Part of a small language model's weights.
Size: 10 layers, 8 heads of 32, MLP 1024 ReLU, vocabulary 8192, 12.1M parameters.
Architecture: RMSNorm before each block, rotary positions, no biases in attention or MLP, untied embeddings, normalized queries and keys.
Each number is 500 + 40 x the weight over its row's rms, rounded and kept within 0 to 999. Layers, rows and columns count from 0. Numbers have three digits each. The size before them is the row's rms in percent of the matrix's.

# v: layer 4 attention value, 256x256, rms 0.0448, rows 183-203, columns 128-255
# o: layer 4 attention output (transposed), 256x256, rms 0.0444, rows 183-202, columns 128-255
# q: layer 4 attention query, 256x256, rms 0.0579, rows 192-223, columns 128-255
# k: layer 4 attention key, 256x256, rms 0.0541, rows 192-223, columns 128-255
v183 079:476507530524462503584533484559473499602438563501517425466529523595552575508533444488477601523484463461514501451463457442525540540464491547529501479548515537458474481571564457472519528550466457458489552492501457551514553499522476512503618535465472527431545503532554526529533468495487520521518505453558440442473468466500561546435470499520555464475510574536533489556491554514520532535506
o183 082:489485514539476425445396501458505524503607500524506515529549487476473485474552521518562487468542497539494530479544564481535471450509518440488549555418504535472499517494511554523448532527489500528512488481484527511518498493463482496534470466530522465477435449546476564477486508453480527518421455480500490570486477522401568485561571538470502444500523541475451551474563546402505446497548
v184 102:491500453461475521550519497494501512539489589535499414451480523543528576404514517482514575527533392514466529453546468452553524563516495486497481457575517534476571516517497476445518530526494509465478474543486532526507528568487500506561453489464532586490501543518510499565493510531463436566539528462511460501499499518499503509495434511490494507518471558506498531516451552573511499533499
o184 099:527508455526515403503455478452494508465616488590489518528544507513494520476564504570491461489515505545456505508541600496557456481456531491486494556446520533449456452485509557543480554556510555518481489482520477505514490468457502544464547478500547439486425453521448520454500518386506549525426488471524490532449480458502521493537565567501469440501539460454489500515568529400496435489557
v185 100:525540464469522498551474460461488403455511466483538492468485463477444492441510487419484528530497485548496460442546530514522439471444462446508534574450517502529518494458437516496553514468479520431452507503526588503504537488487454498526474520442461449539475464505490511408530535440493466502449540467497492494417540540548480505451409577517470583498535486458478514520501467535452515481481
o185 104:544494484474560477492504559467437498479431456530466510521445531537487506517570566530490476539457471437466546550477550464554552485521563547494536474547452452498464492500488479490513555546483502495559492483536446506450550458538511517511551497565485517453471515490517496553456465469506510462533469484576526520466555500508468452510539503486480435522431470573538475475509545472541465506534
v186 088:463493375541584528488543502511459490450438451485485506550499529504507495442531519479506511539540407510537495471539511478538467566555480538571430459509552463525551508511499524541571464549530538495499497429487499478515497534494550479520453478464490526425521492563509528438479470524491573473423487552476546518565523473483475452566446451503554543459505482491442453515401470514462512520458
o186 080:558522557480444527501475503486567518535624518574525502532541478450547496504547503484380481512512557440472558555498513484513508499467518485471466454457434526412516440570516498518515450430481451529474491482469521485532499490507466536362485469476525503558466521516512495494520527510504414540516527439534486470456498483509502486494515539450485514508506488492520509489535573494547449500551
v187 083:563507526443518539483461504478563502515469521490463474501506545541511495477478529521523460468462457483526518503459481480510479475478509451535521344498454465479475466474492556441559539557509486483518534495514459522525528529498522526483516491480478467484575552491510513467477484568487579416458500541522554472528479502526484511509533503527600451520532516549482462470461532482506597510503
o187 081:426465563487466530441509459545435479522503516442559436480518491527499558546498461482518478471476541532488486449442537492481457495504470493511503541449497575523464521554542452511524479444568512498472522482465519447535441479498467532498529520535516510468497472499557483460546432536466487581522529518421505543527468496466570410510520504464510537476536531548451552511464454474528473562467
v188 087:532540469453532462486545524475493443466476567494512513518511470549533569440495421469519535512549472477567471472472510513484500526539464492551534481559493494579497542644430476531496526508475509401466477495512584530525565492487504520524524406512520549459525505549533492538542452507526427496555494463487485503445517509511493462490529538472473502459497548505514540520357484614478463578490
o188 084:564477466614472447496481544479611500490565440565452582486543490539454504506544484551508448470510513549479482523528542475493498491447470504492512543463564521524491470476515579512483524544478468569525493447490538484484506514455433552501546539461529513435475543514454555540553480480504470489481480495581572542470491476503486511489455574490505431492539451457536422448549557441553474462522
v189 098:495538546463537497454420519473479503442512497471467572521526414421507419553502501467495503425455486525518521508547502531465483459496476509506466538468497554534470510497480510517471514464511483477515488381502476423478487534510533503475411481562511441517501453494512491531503561459477503526509482504523589500515511531517543517499564523512494470515500464505529522479500443481523360428529
o189 097:534464513571479584530569574577606498505429477462420458491424576504524502494517490495479571521540507424499411480484405489466540521531533555553490492551478541449535558501468410488556482508465479511509493562544536491470453439523456463506469507545465531441545580478512545534507498585536443530581561517423482447553536468504432435476376453471516515507485506500516500479528488575474558487497
v190 085:396462547482442455481503487554491478548508500470473454444450497621490499463538424501505542533555560536497565515498553440488387612545526533441458492508504477433528533503495505475559425522531459452501500544547497496481466518527494507502502513403461539473458508507538536467532487517511464492533531507491490479516538475513553465450480499442422485474477505506514509447493502562545549527508
o190 082:565527437451598427491470507429495512513528502576501560533610485505469502526497571537482489463505520505462506466478533546528515369447549440513503435475508505462545456499511520528461597526496484497481492470455480507525501546459450552434555537473520454519506494519486455491413496423548501484424531522532491555442536493568460470569543544501535483485527557435470546544472496439509529437513
v191 102:485437472514541484504510454548539552535466511492497506503497477370509501460510492548428520513517531449518536424471528478573397521456467470556487464554488523563528499536577476488520442572506499518489490509449497575514479483537483490536438503403513463476521456547417468485553518588506406503476453472554468546468534431485489477502415513514439507493498457520534478439518477573508535468498
o191 103:502616524485508494482457510434533526474463529456466540502497563560600555529524550485492487509500493502511524523552482511451520456464459508523484572451519533447477440487535527465555517508456528448474470517530512491504517493492546481457526531463515469542453504463457460558492492588552547464461444464523515440451432537554447516504516505431481531537552444586466528572478522521497503485551
q192 090:526480467491453489571522539511559474503434449514515472466465598524432477471528484483471520442551482525510534486432480453536539479468570541562558537470509472512534480513493586470522548490487494426454470474520563510514606540476440443495480449522482563465492600536508470483548538479441542461480530456516562414559515477546584446477509531527549440500500497508451478537526423522471451419483
k192 090:497501467526428493460445480471555461480466549494549497531421623559454436475487474455500502537437516570520487486468526482515481484442505522478453506470524427458503451485495530496476515482431486470501494477520498481472462447427566450513477472488462506501494507460504450519457508488546510479469559471476471469536397491553520509500492521501511466382498506399508421509470469431496494389510
q193 098:462467489539464484476495482497478532464498504531489455492498453545494542549538538455533482481572507513551490514450412473501481531545451467515460422486490543559513521530487465488580507429510496546494432512466494484541508524581524553481516482535509533525476515426533545534437532600465454446556509498552471554513513527514524479497519501391533516475582535539530568477426509550490542533542
k193 058:509526516551482563443445516466434500533485503465516480487538414557463512514438486496526516456490480509486570521492467493451493551515513504476528450562497551478487473509510529487502543473455425443543481482462498498448460514592480526464480513379465564551531459533538533507466501492518525516496492524459558506515498517484538525509544563510547570545490557540553533503520491451509540501482
q194 175:525526512517510536471530524563550521481463546442513550533478522451486471455427542508494483540445480509469482504523531493435487458491462515522550555495538508511441449488551489519446507503485503484554566527528478517445523470421458459467504561504492476522520442571484451478580534516539560566512450547469479522490470529419541436472496495568487516562421492453468453514566457481486500476457
k194 076:575552492611492457541588501481487543517511489454493468529510522477514481469575482425474528514493467534511422438529499489498504518438512502505516558523555486539498489524468479502511493494523528561497508542422478462516539448526405539505516499547480520509533524549471611479528549522444492492568525499548474426491490525483553474499401504458511481434544533511429526503509557510534475524527
q195 110:475460540550480482507466505460486511448486493414503540483480554492512509585506461444535518529542530485440506562501514476551603493522510484591469545572492521486627538483437485499476502534525531436541506478508529468511445468456487541508488443516463549511522502471514526564457489485473489499475479466455562426509514575427509505500457505484442479437522554441525492545558467477471526474512
k195 110:508560478534561522522493511520493526460453482460448476508516522451483528492460496496532570497529512466508487493495549501452584490498489432526427527428431481525499451466542488487555466461569513520436508486534566531441520454479565513503487502546439476539496506460502428485438476485427522470442480325481498507511477454510464511495540514557496490476548570493542463461455505515481501461508
q196 098:521463486480488440549612425537447484440468444500507571507515523415549451498539528515553489535511482534506511526509486538397530401514470503524513548526512522551500443471577489571444525491531527600507424481483471474501505531514455514520485473508428515494516477468446510546430567584475481494553529539559465496514569549461563529491473452538531473484444601545528548514509489481540475448502
k196 095:509548522544518590524555430503474588502449495523547448551514517448569474459500529420525506523551522439465462504484503460545453471490438485517490523424475468548478488481531499505518466474512485423404530525506503479571554490422573504537480621489534431483553511479478516430575524508452501536489473455538512551442477569428567520486480495523489533494490456474430469535472467556465416496510
q197 115:499539528481516526418451565534560465492463492441491529467490504501473488536460446508449466480447516471494503478461583537517524539435513528500546463468501525427435465426503526488534454506433452427559497487516509514423474518478500471431498557487453514459510459529496498573557420462587507495488504553420565438465505492449505536519509539536492491560459463505558447511533458509514474427474
k197 126:535521476447466479424546498562571475505475497459480506532479561522464468483491484477489511541445522491536508496490513505460535441470499535503497567438449468514470471548499506504476483486490486534505527503533495467518480446406489435436531486615496502445485525524530458533508540532544528511528476505501458497544454498491518453515533506549485475483437467411527441493472506538503490466476
q198 099:415507482534515503506453499446472481511477501461488432470497514600499599548539457485434497446501543485503523496492466507563491552489518450521538455432497512493505495483512487468567518531514529513493457449485469471555546500573550513468443516491486556490490568455458556559519528410458464497464495505517560464436531463523485523541509521479487532485576456568548490466469520420494476465540
k198 159:478482480596525488495474489438502541477457500532531524504516538521511552478550500497511469514568498519525513495501452533501503529478458490504526485521532502517493525486535466494521477546476467487479491521397536504513486484582487542505504515405451497529565489445495553463483481539550488500489568420499515499477516478495473580463509492423523547419610528571513466489472472470489511491545
q199 099:521489449474503542504519463497517542431485467545470507502552494504454497531448606471438433526609542495511455506522459474509503417497533428524589492511513465518498506566466483471516527509510534528519501542535537465541441552532533525533563433532486482426494469504538477524495476515463485519519573456520461513533532529500482499502580530496547509454527501489508502455496504500577480501490
k199 112:494518448565467561521485526547490492452493596430415511509553510472495478509502479465456510503561494445516455467528459563468433455488500511459532482472607504518504418543476559400562505497530533554515551464539592506564445535588464489486541542449478463520540532508512445565572462496534547484468504530559526530515531495546521496457527520550458541467497583542531586475519539449463601493467
q200 111:514538541514449515500495572456448535494452457570496475517508547437533521517497526512491510459498566511537494465491437472432486534552532550469495544488514494466410502501529494480461513469522470484476464537575467473520527634455492485534516491493508421552505455614484504471492540490446494571516522449453514598511463498456506532481472532505475445540491458488506537531402521504528534499555
k200 117:487464503483512501454518475554501480562407521532497465530546538497498483445572486531492445560476486513488536526466477514545469478561514508501522548479464502460456459459568509488547535531572502427487434506559480542490553534547541481463453525495489494433498440571511506496396491479495472459473465503460494573500429483458515576517497530464539499540488470551445593473465493486512443540526
q201 097:554488531520423441486485502473530544492469466558541501520499529476526457506470481513523492497503524536424527551478407488523397437463501557418494546448530498463503476506482518568568505466487460492416521536518444554518432503533482530481529483393513504525530575439457503509466472556504450570527579500468510564558502496592442507604531514512537482528553534457509479452514485584457570467506
k201 108:418553512519530470472465457455596518535466495549486482510532495528441503520524553504527459506477518535441576604452418465510479501519501444402530497525488518522467418418484504431470496501520486489497488510527521459511458557521548468429465519423513492513460462442460487517450457534535468411497503512528515585456550521484487494491525572589502550410477444475485503492471535500472494461455
q202 108:514425508465402474478498465482526503525478538495549460518490522499436467472456495427431535500511504559451457519477506456551447522565412514553520449597490529537494501454459527558435527565512539549467545517587450531463474520526449524538437533466523461483535477474475459554508477437507446502586565498502464497466492554493471494460553515490504518546534483474479524522522525487485485481508
k202 108:513572509448488511439503455471560555496512506475531464496558498547461484531554499482513528432481498487517482539497540425433483523462482467427422513438501477563399471479534547482513543486526502542463498502444596531480455527463489575524527618434494510511485442465469511482500440501395483530539523466452515508485576498503545510477463529512479546506448424564472540545528519498481544487506
q203 108:449503460455446525492481477546541553459491573502479416477549466460501445506461574400489484541494567497467435499557553468436447459448415415472493516502429484542523523460485495499507430517500547526488511522518545450471529506468511485527523436544512513430543509495418459526471562481461502530407516537474470634557514491455537497467404487548442483515463450499500510538533512542521470564508
k203 111:511492552451515537504513491500476458573549505511477470509543514431487475544509492494517504399469484479487472492583574504452498524564465479456485544468556464491536459532546503495431582468420471534535615543478532520491531524500463504525517450461492468519490517499493467459507472439469562537447478551538552471550487494475500566486537478503489616436423602549485475518433415507467540526482
q204 111:545532550538468482481526472547514523495482472448469494579490493487551508480486473490509571500449513487498581496461554518526443482537480447541544453451511498479484517485523498482436458521499494504535490520530502443456572490468505488522490476508546465486473431569480465549511460482468481511481522494505584533484563564533539447529444389577524517586496462545472540499467531495512492519471
k204 114:514501540488494435507500440505504468525471492469476532490484492420427560516551487426581471493517551617561448540510518473478528482518483448468502487569400468511537492493480412503454469494464483517546514508418455563524503543600484442446489472476469587580427512538533458539560505486495456558502488538528478536517448531506545485442470492536509521498507517524517510514416488528486574446487
q205 111:498511516553418526467532522550516483474495423467500531488470432446520492557507433431502512480522466535481493481483586518454498440578436486478477504543456519545554449518447446547453524537531508493569522483526601500535513598488461487510566468554482510436517535519522446491451554470451441453539405542482467511427548467485491520496558504499592514451524396508473543517458469492481440478545
k205 113:530502544484467403556510459553531492483489492481509503514525501500498520495519436473481452535482510421493557435498549494435488518526492527449483497491533490462503470484513506477604509535488510451503547467449441503565613473504525543481542516506493513462432548632481486519499450485487470527459463468469490513534457522487578532465452507462609415517501550499463518550478499482528416460499
q206 101:529543481480528499504477465416490514539516520525503525440531520536563496476524493505512442540494567466525427538435552494557453580509535418495499461498486561502479481472443558578440553541480526515513548506482497539521524468530470470506483510495505522454488440508446532431461494470469436430519510491435546574562488448491517482550503488475446496456489412544542482512531569418478484476478
k206 109:528436415458486454492489522402496559461503541491515465501479524506551486509539486504451480458480456487459484476515457506520448448579521475514492556537438450500517559501463549437406486552526483554503484531489457478524425527511522454483447466420470480475510553511519545430530474501458433509539487493600502554450552531469436544526536513516550494475496400485484480511441508506417557460557
q207 102:466527424474519491481471509527503493507442500476525488466488488458507547566511494533512481526531479549454520396541562504499489522483507435448570576488470514513486505511481445512608497513461563472501416508518483527521570512507491494574465490527472545575481470502576505420544505466523476584529503566494476546514526485470469494486434544475487481531479520528448526515530459466509549485451
k207 107:467409533521537462501551509562445504539534505534489448499489434544516497552478458493512451576517430491427494487511506537492493448473450503477524525517511486425453456480466451460480472488477549463521468434517489535488558439523458554524531479520461514566526468537510492447524525474477582468522426505519510499489531487478578529550493498493520522508475471476470526526607443461499557470534
q208 103:457584495512530492411471521492480486425503466469488512462500481562566537511535478473564479478512460554499501572473478480517536555421515472509501444480519535515517550514497480545484502455422447515474465556430491510467483507461571471431471484538548509336563510456606486478444456438443407470463521491548552537473489483438565518399530570485474451492528460503526508594443448495446530545520
k208 107:541509563550453482452508575481540547490554579557574507545428510449505567539524525463442483476484514496508530493479487471537525488455564485510493538459481487500524532471441479475545420507494518516496523472537549549436515499544527525517467469460520497470533586403456537490494515450410486504446546463555533526539494531463540434539495524494459491493521452483452478551480368514505453438494
q209 104:560521601436575502454515556435498493486525473486513498481526550511468563490523508550450486555527504461564555467432476539449500560444583513536484568471515527492415490428523492517461456592451477520520503529476498476506516600461524455550477407473544467570514481481563484480471500477562527584575506562494503533540533467528512484496536484505441511545484516478525537437580532509546535556499
k209 114:517531515474435466513479496538518467514477515494489523505515552557474536503519518511467442477516441472483477523440457439469503510536532508483422569551444487477455499495445468399502541557496497519537496489577567544471534496467446525590459535493446448624473535446477531477491529544535552500435457466476451479497528504504502516485477502482544467573487476448497563509538594552534502525481
q210 107:477485583436581504498488513520475495543508614485485510534514527497503504443573481525425461487459445508571542552541524525483440541508512479520518439454497473511441488566472486468590454448451520546430515466501471462580512504463507454507489502403579519439542461543478551479471545434521602520521512474420504490470528545539480584591497538507495523402469443564518530496455577396461529492537
k210 112:477474456443443486468447499481477504534484550427475512529514506515431590493572503468512509496487506487550484541562407516507581574481543544508458506556516533525482530488434499502521518505489485520478492503431422520514508538549502447503437486477522489485552493483552518560519490452592528509512466508535446443454478514549483558545481460507511574462533437479491423511543469523486481480538
q211 103:548482432478563586465455562465525469490514499504490481483456462552505535457501440468434505506575523519427491437496494401496478466441463441460516529487465568553586533492602474479437535471518542462455499451590510486532514433500557488502483537487467556435521484461502454557544504510449482491564479516525495479510486493511569501527561460496570514536524555526561478390466453460583491495529
k211 111:512438416516562543535509444461469514488546486526502423471501409489517480502496519430457486535462530506522509530506464530429415538473566493475441425436531531531547470478520461532431538523504511499481557483483427486483601488501576539447529475538512512543526515477485527504533515532425462472470514483555482408456432516506515444436447485491502483543538500558524595504504501556501443512491
q212 110:538475525477514453531547512522458566528498406517493510471519507467473485460494515387541493495545470437553462530469568621568478495580478469533479520497472476477528506548523514547528463502517487527510478467486504448514463526437509483514410570524432461464484507447501437477483502508460476506498524498488498484476451554450532501497612508448497505486492610505461475485554580491506516472488
k212 115:462456496464465526448469542541458481464508479470484473502475589544433533457428482485579484540466528497529446522529535476463475450477535478431431571475541526513436490499487457414540454510570447482500536547518426477512446497529522452432528521443506482489455536493474456459499502582525499545564487477507519528487452500552497447532504418391482531533513571479520524499577476492492470492533
q213 112:451442392559603492500500541547475484527499481469465515565545539513528503532487511465394540509467533565472456521464584519456530537446517476534465530481451496446560481472494544521585470504484525478501494527484453468456531565533445509500534518407480505572508493448598505455498494405501505420476558455491416514463444524516514544532524524515530480502509477495498517508526607497485426512477
k213 112:499445471493486490485565498544497555546526539503538558550473569534478524539520489583450517535480513437449464480459530445423495556543436526478493555495420500430502540507460540534586526524476474489481509507579507517542577478553509516428551517487560543628441471461530502472500532467582498534557490469451479525541498516453460561473506503471464526487474463480477495492458458552476540512508
q214 100:481329494475512581474492525521500508468480552473491533573469472522508491510521563468465485514489518509446531491424492502458461513444485544515522471463564471550561470484482490522619539418487486501539461532440518463494492549465510495484570449543541457485474494537541535486473460502523440473620548560457489483487526531464508464523495569454482504519456569518471462466509553493507521470521
k214 113:421421507498511512498479545472513520502525488486478481505493451568476532537513509575472508441500467460402499572391462560461497514474466479516524478490521478497510541510471499466561525472516458451507539465494555508444433551536449500516527440563472525493521542519493459519465519514525475529509491544561575451524431486462544518484501563449515519528505555487457393519551516517517531483488
q215 107:562466544482400480542452426557489500462438499530477511523517558490510467484494574467488472490502474505488574540406498416523525513480485419515546520511582507474510453503418493424580565501525455518539512575412479499486426515546499560501504529493523474485539502467487548524517509477472500476516470521409557479490556429527513503452482513464557481555517469517540439484522516564571528469565
k215 109:496471495461501489577517459389522481501449442532483482485549611529456523504473460534451585486522507460562508582496501534517540481517482470543396562479479517481474523477483493480492451499509457491518495504479501533432507501513542438502514551513537510477537457507531508503580505518493509457464524544556515448505470515515491456505458470484488460446553456460510535442436484562513563507495
q216 110:510458439479523524473506553525520482485440484472539523495427528512510565472517408519421549479457510428553455477501545542480553463552512562547548458466501547461512549537447502525484482515544498444489495538525532548479467559402546540491474510552542433517450464490467495626505470517509520440460530445434459403529507516514484494492508508469545480513474439503589501473553516452458513525509
k216 115:518474495446470526498514543622469506518537533570463488530435508504558503474525428548484462475525480528457446573510502533506488496541528519481453502516494495543444589524533497509481534426526447523475450561511490473444475488537440582490551489585473531463489475513461506516518520461455554494470519474494511547436506527510500492550550543426509506454464554481540536505493556555480479478496
q217 112:483496518455549514544491428477506493516434539485531494551479533534492461433541501511579609500452478534536530478467511511497562479441516428605511418487485478495531539461514452431460493508429583469516480534477490496475583503512516410544582534486481454552518460452537507440558479492504504471457490517530467509437570490522515522572467575521454544537506484495490486441494455540437498530475
k217 115:521479485512523495532526514469474549519482470475503479506424459453554578516517531491438507520470482504517425517509542497572533507548477533529507500447490467553560581488421559553504521501491476446572498474465500568485555476475503465478448482579516456541468509564510548540469510473493503505510543576462463439500454454542540494544486538471490532511431436536533425488486494443552502504419
q218 107:386527499548483514528463493487501513559550528499554495519427513438550486440513537450530448408520529465504568487499619497565483490518435498509515443557487515609500503480449467497451583468512514497520516500493474460488469558473507472470418505576409524509503548441480521416420525535538492510472489491483449497459486469502521540509481475456547514574521544491509500458450532426421430541477
k218 110:481487483494567475463444466496464516417481461480564507418549460503455533541582413508513470546539568503492547487419465513463476513532447456463438449530525466510521534455559503418481491530496486544511492545517502484541435523475524514450475411536452451494521523431531516541420493550509502493524474451460505439540502495499441528453450480504407479398487500487490472499513484483486520493501
q219 104:513551499549448472366507536508473416511484518478469545488479481581476506541488495518481436486516563575501471507586507476420500498471507432508504457548562516571490489479519513487476579577541565570482465410509493536515519458517459495462429446557520475474485499416466486472527566526512596476529523548483464461539462481454511516515490459547499479512475633508524524475478540452488558514449
k219 105:533523471499452528493478531609531541459546522452547533546494445491485479552493500517515523454449464591456557419404488503423501452513511583516453502525497464493469485491476514530582485511505472565508448467506517481515549475477413583536480555472532493531538478547509535447511495512456564556493538591475533579483520429469525519426473518491458528566505496492411576492500488469477529537468
q220 101:532535525496578526492495492548487504532592553444455542475513510583524513483430461492526495521533522519522511514552455468563539479494527435502552535452491524538455465506445481558538540462545473489471459539485425541520552470497451453500424501572515522504499513504504520479523522486501571553502494519522453470495423495471508486456456475534471497577494553524498484491522518581548568456498
k220 106:546481543533565518467550556478495438405565561510571542476510424498535428403564516461467540537492568499474496443521419506508481461475493505484495537533515525492494475495485442496447502560444471469452550498480469509514507454504473486447447459529476486644516518479487528541545531494464581491533531506531464540457458522523500546493462509547453521531497469546453489525610466449481530534537
q221 107:501512441479515550570531480483468488443541425531469485558496439497497495532474575567485494476471466431439487516453486430451491480554515515468514503516530509465623512540502497543503501483456526513531508521450533531445557501487490461481471481473464492496558448515436501442570517504482464534557524508516498493476481543460424488488529472551583563572549442475540493454502407415463454501515
k221 111:549589435451525511516521511484483490519518507462504509442546475478453498549491539542512491519484480460472505479468568557496509442514489464553553526399536564500599470454429501511433525491562530559527485554508491475438486507526563485536483444486472541531506519444479443492542539458485503450573501451526519485488574550410431493478525473539515490474430527580497509472539489532522478490496
q222 100:474439473439473471487493486547506491541561534502430507424533467561459507493463573543481560523529449442473495506533461491421446517468402514533489517508589549560497491495527561500501536492458553445519519503533526546447515507470464474483469433486502507436619476580468533495550508482518525471422494484505461487570497574402568463601461483499560515552516501535523467471501504504485500460468
k222 109:459457472446537493460567488490490464455605490441506509472546519467499437481502509418510579473554493527456503485510599421420474453444476455520457487491489499485497517509511549602497548507508544483492473529555507457518541435476499473490524479541509448534495481503515466520605523497560544560510498533425460545502431583503536509472496487523571505461544526521487563477449472422494501526598
q223 103:552458445442434483484526528477507563577474599554454517505488503521508471512508509512572430527485557468559607462493550484506492509511484535501526552439390469515511508488453518455526476511472496562567521490518515552526489520512468540540504566487441551506540479473530499503506462481528503476549497472522503468528500495487433486496543488479487512530513484506514526541484537520523460535497
k223 114:436485450489493522476562475503512545581500417494464515500473481542471456439549475579466527553464478456441541440465540562493484460441442572498565471479525489473493555511436489536502434530568494429488471508406501500460466524516388519509493434508536516471436537479495528505439525527382512455531518524505514501554487430542569490544545494525510496540525476483520499459523527540485512535478
v192 099:483496494514496487409514523501504521525478541525510522501532510489460541499493533561543542477542541478485538557476514568528480497462524582523514358518525513466530513574523528432515524440480557498459450427574468485435464413559511515517654533480438463527499468474484524470511542442517530514545500495513492458523492464432490476604522498511539475462530449493520464448622553540541546524494
o192 097:530564524438483460507550543507468550518450476562457521484510511507504497544490523469516511539575508571503501509492469492560540513502517495444492538470518508495505490455512477476465550470468462548555588538443530478558438517440521471512437499528540534475457524509481413518521451505517405549484477519526487529515515521590465516443484485464455459481475548544450505518454454511579476541459
v193 092:479596496582517482513535426508496451506501456504505481533522521457494514436531501529475463500502474510481446441548401527507443426512475484482485512509478492511498505476494507561492532520492558557474518527479429446580521430523491478597517558458516464490523497506445472451499501470483547496514513546499482447501512585491523512586527456545563558475483540517466571519442455487544487482490
o193 092:482397457481500492572485522452511543446526503538530465505504524480435485525532491577530526534537490508546513499449534540548537458470474588530552436439465456498555527531530497472498542531478454449485548551503455454481514521410550525529522424506470506463451522501513479520471483556461461495569457444517552500505560438485512450459460459465462475524473508467503530535524529535469536481572
v194 103:595516482558569539484500503543490570518544485544525562585495537441530463487474509527519482555530530479504448444554427507443454477556413495452538514498491491546466485523467517475531538536495467481460560485502426492499488476478490474535556509438476443517530489493443514457508486480533554477509513500493601474474463570432513502556510475530548503483527415513485476585514461443552466527491
o194 097:467478461481398424519491494544493468473522492446508421492548544529528508558564484431500512537486542493451521518447512486490474563542516478495506506484556489467479587518546486579448502500486521494489504498516532533477481536448531535495544424511458510487413556556540565507480486466404516531459523534511466550515559507493506443502475499407567496583453469356495542419480523499500530513549
v195 110:532566534496529548460519482543530503525491600502482512562514525471498560482529530495568508528506534447394538541487461559514451556558578557441479498537551505484468511518497466567499462466504546466503480450447507578520483534517518513534565407455387502490495502530507509528514521498489537477491493505514483457498528470432501492520456395469419503516519514507558483478472507549517540543508
o195 105:400499491559484438544470556446429537485513447529558506515511541443450519502522483601515536525520539555591504485512507528457567575456480541543546544507517431502533541482479602493464540468483450543492589548499489460549532490534543503517457525480561523527456476458526508520432490502509471482494453526585461510509486533577473528535501532490491522487483542521514485466501472545449510490532
v196 086:456556519522513474493562476467415461505545486540501522529505479473473470451504495558494391503484470520455407478532472552465569472522453502540533495468439501479529535522502521479539528559517515564463498550418428564495481492496453493451572496524476473508506498507471491455492466484550514575512520469443550511490511555553476493486554569545573495483530490533434519497541506488539491492491
o196 079:511425458498471515562474479521516447476493504476454470491469567545505492496455580519457552532509482544481429463434443465477526439461669528488519455493414460499486513454467420473504510491493520454551504485580478444434385525513427524527491506551500550446493539501438514563513499542491441501450475495455529499525542493523478525505505459492459474549472507524567541503540472509523542506526
v197 090:536505461459555496458475574460502502477524465572457510478499503466484557593461457526479490543503499527507523496495513504494492528476501637523495507438479529486492439523471506541464475492539516483533430536457548528504563621529498515459623546529445539490476540509565498558463497498461512500440471473512577566532498441563517433525556469565573474492465489537544484530493556420552506459539
o197 083:526508514528536517499468590524557458492482500441557546511540571504502538468428542507484531485472483465458451501538492497510490520478521363529477463535466549492421536498517428459523457485500505483524512467448456535523423421430503578444481447436509480468453468549444520529534477453442529486503446606551498458482483553474491545464502488502435533526417506591457472485518451485461524488471
v198 095:504520542500448459511517559481517443484537533496498473415482516625477558546524440507533437473493491597519456575486497517501518564471542425495546522497548518498527502410537490481576492396508475509544485519523538532545466471500530509494438519651486532388532434523553503515460476537542491482529496516518565526452510416536512458429502518470512499561506538463568551452459468539498435499531
o198 083:519539467544530526467460554508534520530490510450549490535483505503464427413452578488501556522462504494476456472514500538518494383532578520525517550535479566519523441531508552515444473501517485480448536554480498458490555457510484534508519509480446488520475531385468497529496452508492486512494516490473515481526485520503502611501518516509498507423530503549469473498522493427467522518496
v199 105:491518492557514514515506460513479549584473514533454557513510489490537443489504550548489476525471532490481418508482570485539572488568481621544480524476460492483444517554508480523441477518521413548511507454525486513416523573454522542462563451419406511492446555484474514502589447572444493596463490475574464500595541507507453524539550501531449465477488457537475472535567427477512539489511
o199 097:540544497489485492530575460509430484483567555570491492478515509518554514516556473566505548487574505503497522519476393492431479558531533468487548456498485453523439568492394512464532460502516514511504473483516510529523418482476469490585502483475604467506558500537508509480492534427522501459446446533477558527457429487483482454497502564488496493556511504429523583480481484532479511460500
v200 097:590394577512485501503535519484522386535519594481543420517507467541467543573526536401507493469489577519514526488506496472516485480537521502543533442494483501446530521451500450482511490436494501522484478601446557527505467541474555493490477447464380533494531488536531479512536505535475492491450462499553515507493549479456455556420483557520476485493517459459557550496522559516516474559555
o200 091:526557478486521439489490482490484556497475429475501463541458535495543472461556504473484449530551477468547428547519466536485510539482537480476543535476563490548512534565481630507542505510506547558585535461510535462504565437543456537536537539497523461506573499483534621568475465429516488524557541539538481531486484452522519545487533507521510558450501517543519476526469513521512538467478
v201 096:471466501489544581511509524519528587494509511561553520537503443422517541456470525533540434498485528406490509539469434513539468485511510419537473576510494513517476520538482468451501531509526439403530544481505495557487464474511504513498492542463500462519461560465402532500483507491478461463509499508412509473387454569446466488507505530481452521517533421483459471491551540538402563492487
o201 089:494493499479476460524538496487406478537480463540439466492501512506494496536509524421480497503560513535567562488508514471434465489495449500428539474452560469488536386483547425496409540479612551547501489519506482522573505501499548550435477489554481549508471517531441510556533510589491518477432567438529495523508523411577539486518496510472537481526478520474603460473483496533532489476498
v202 109:469422487539489508482445491501538452499471454436494475496476505587504460471571550569520522499476511511446555537489565545489473585524501551627477521482545489535522479526494493508490479467503487490481455484505557521452520446498569510496446505488389582537426510508556485457539529497512446499529487532526545479549514511410509526468457538470417480502464400473512489431516521424549534466499
o202 108:559550479470555460423545482483476479520471530536470536492515489449494482478517458484510440528503463465485516533551445495489427503502496416438560473501525519544507535426462553517502532510504563593527530485516506529529527469521483425500523494452556479562533469512475435461470492439525530519418516469494465526455474485515480468519464462503548469550600491553549517552530507455501525509434
v203 112:577551527409480461411510513497478464466480506504509552524485553444516540558488423499491484476496457560581522501506452491521615468506529500437463451551497499480478494489527528512467506511489564494524495474478491513499548478492476483526471504556386502525524570501488498440519506488499485497525541507495495488457530484582563507485501434495526461495515565498488480551375458469609500483493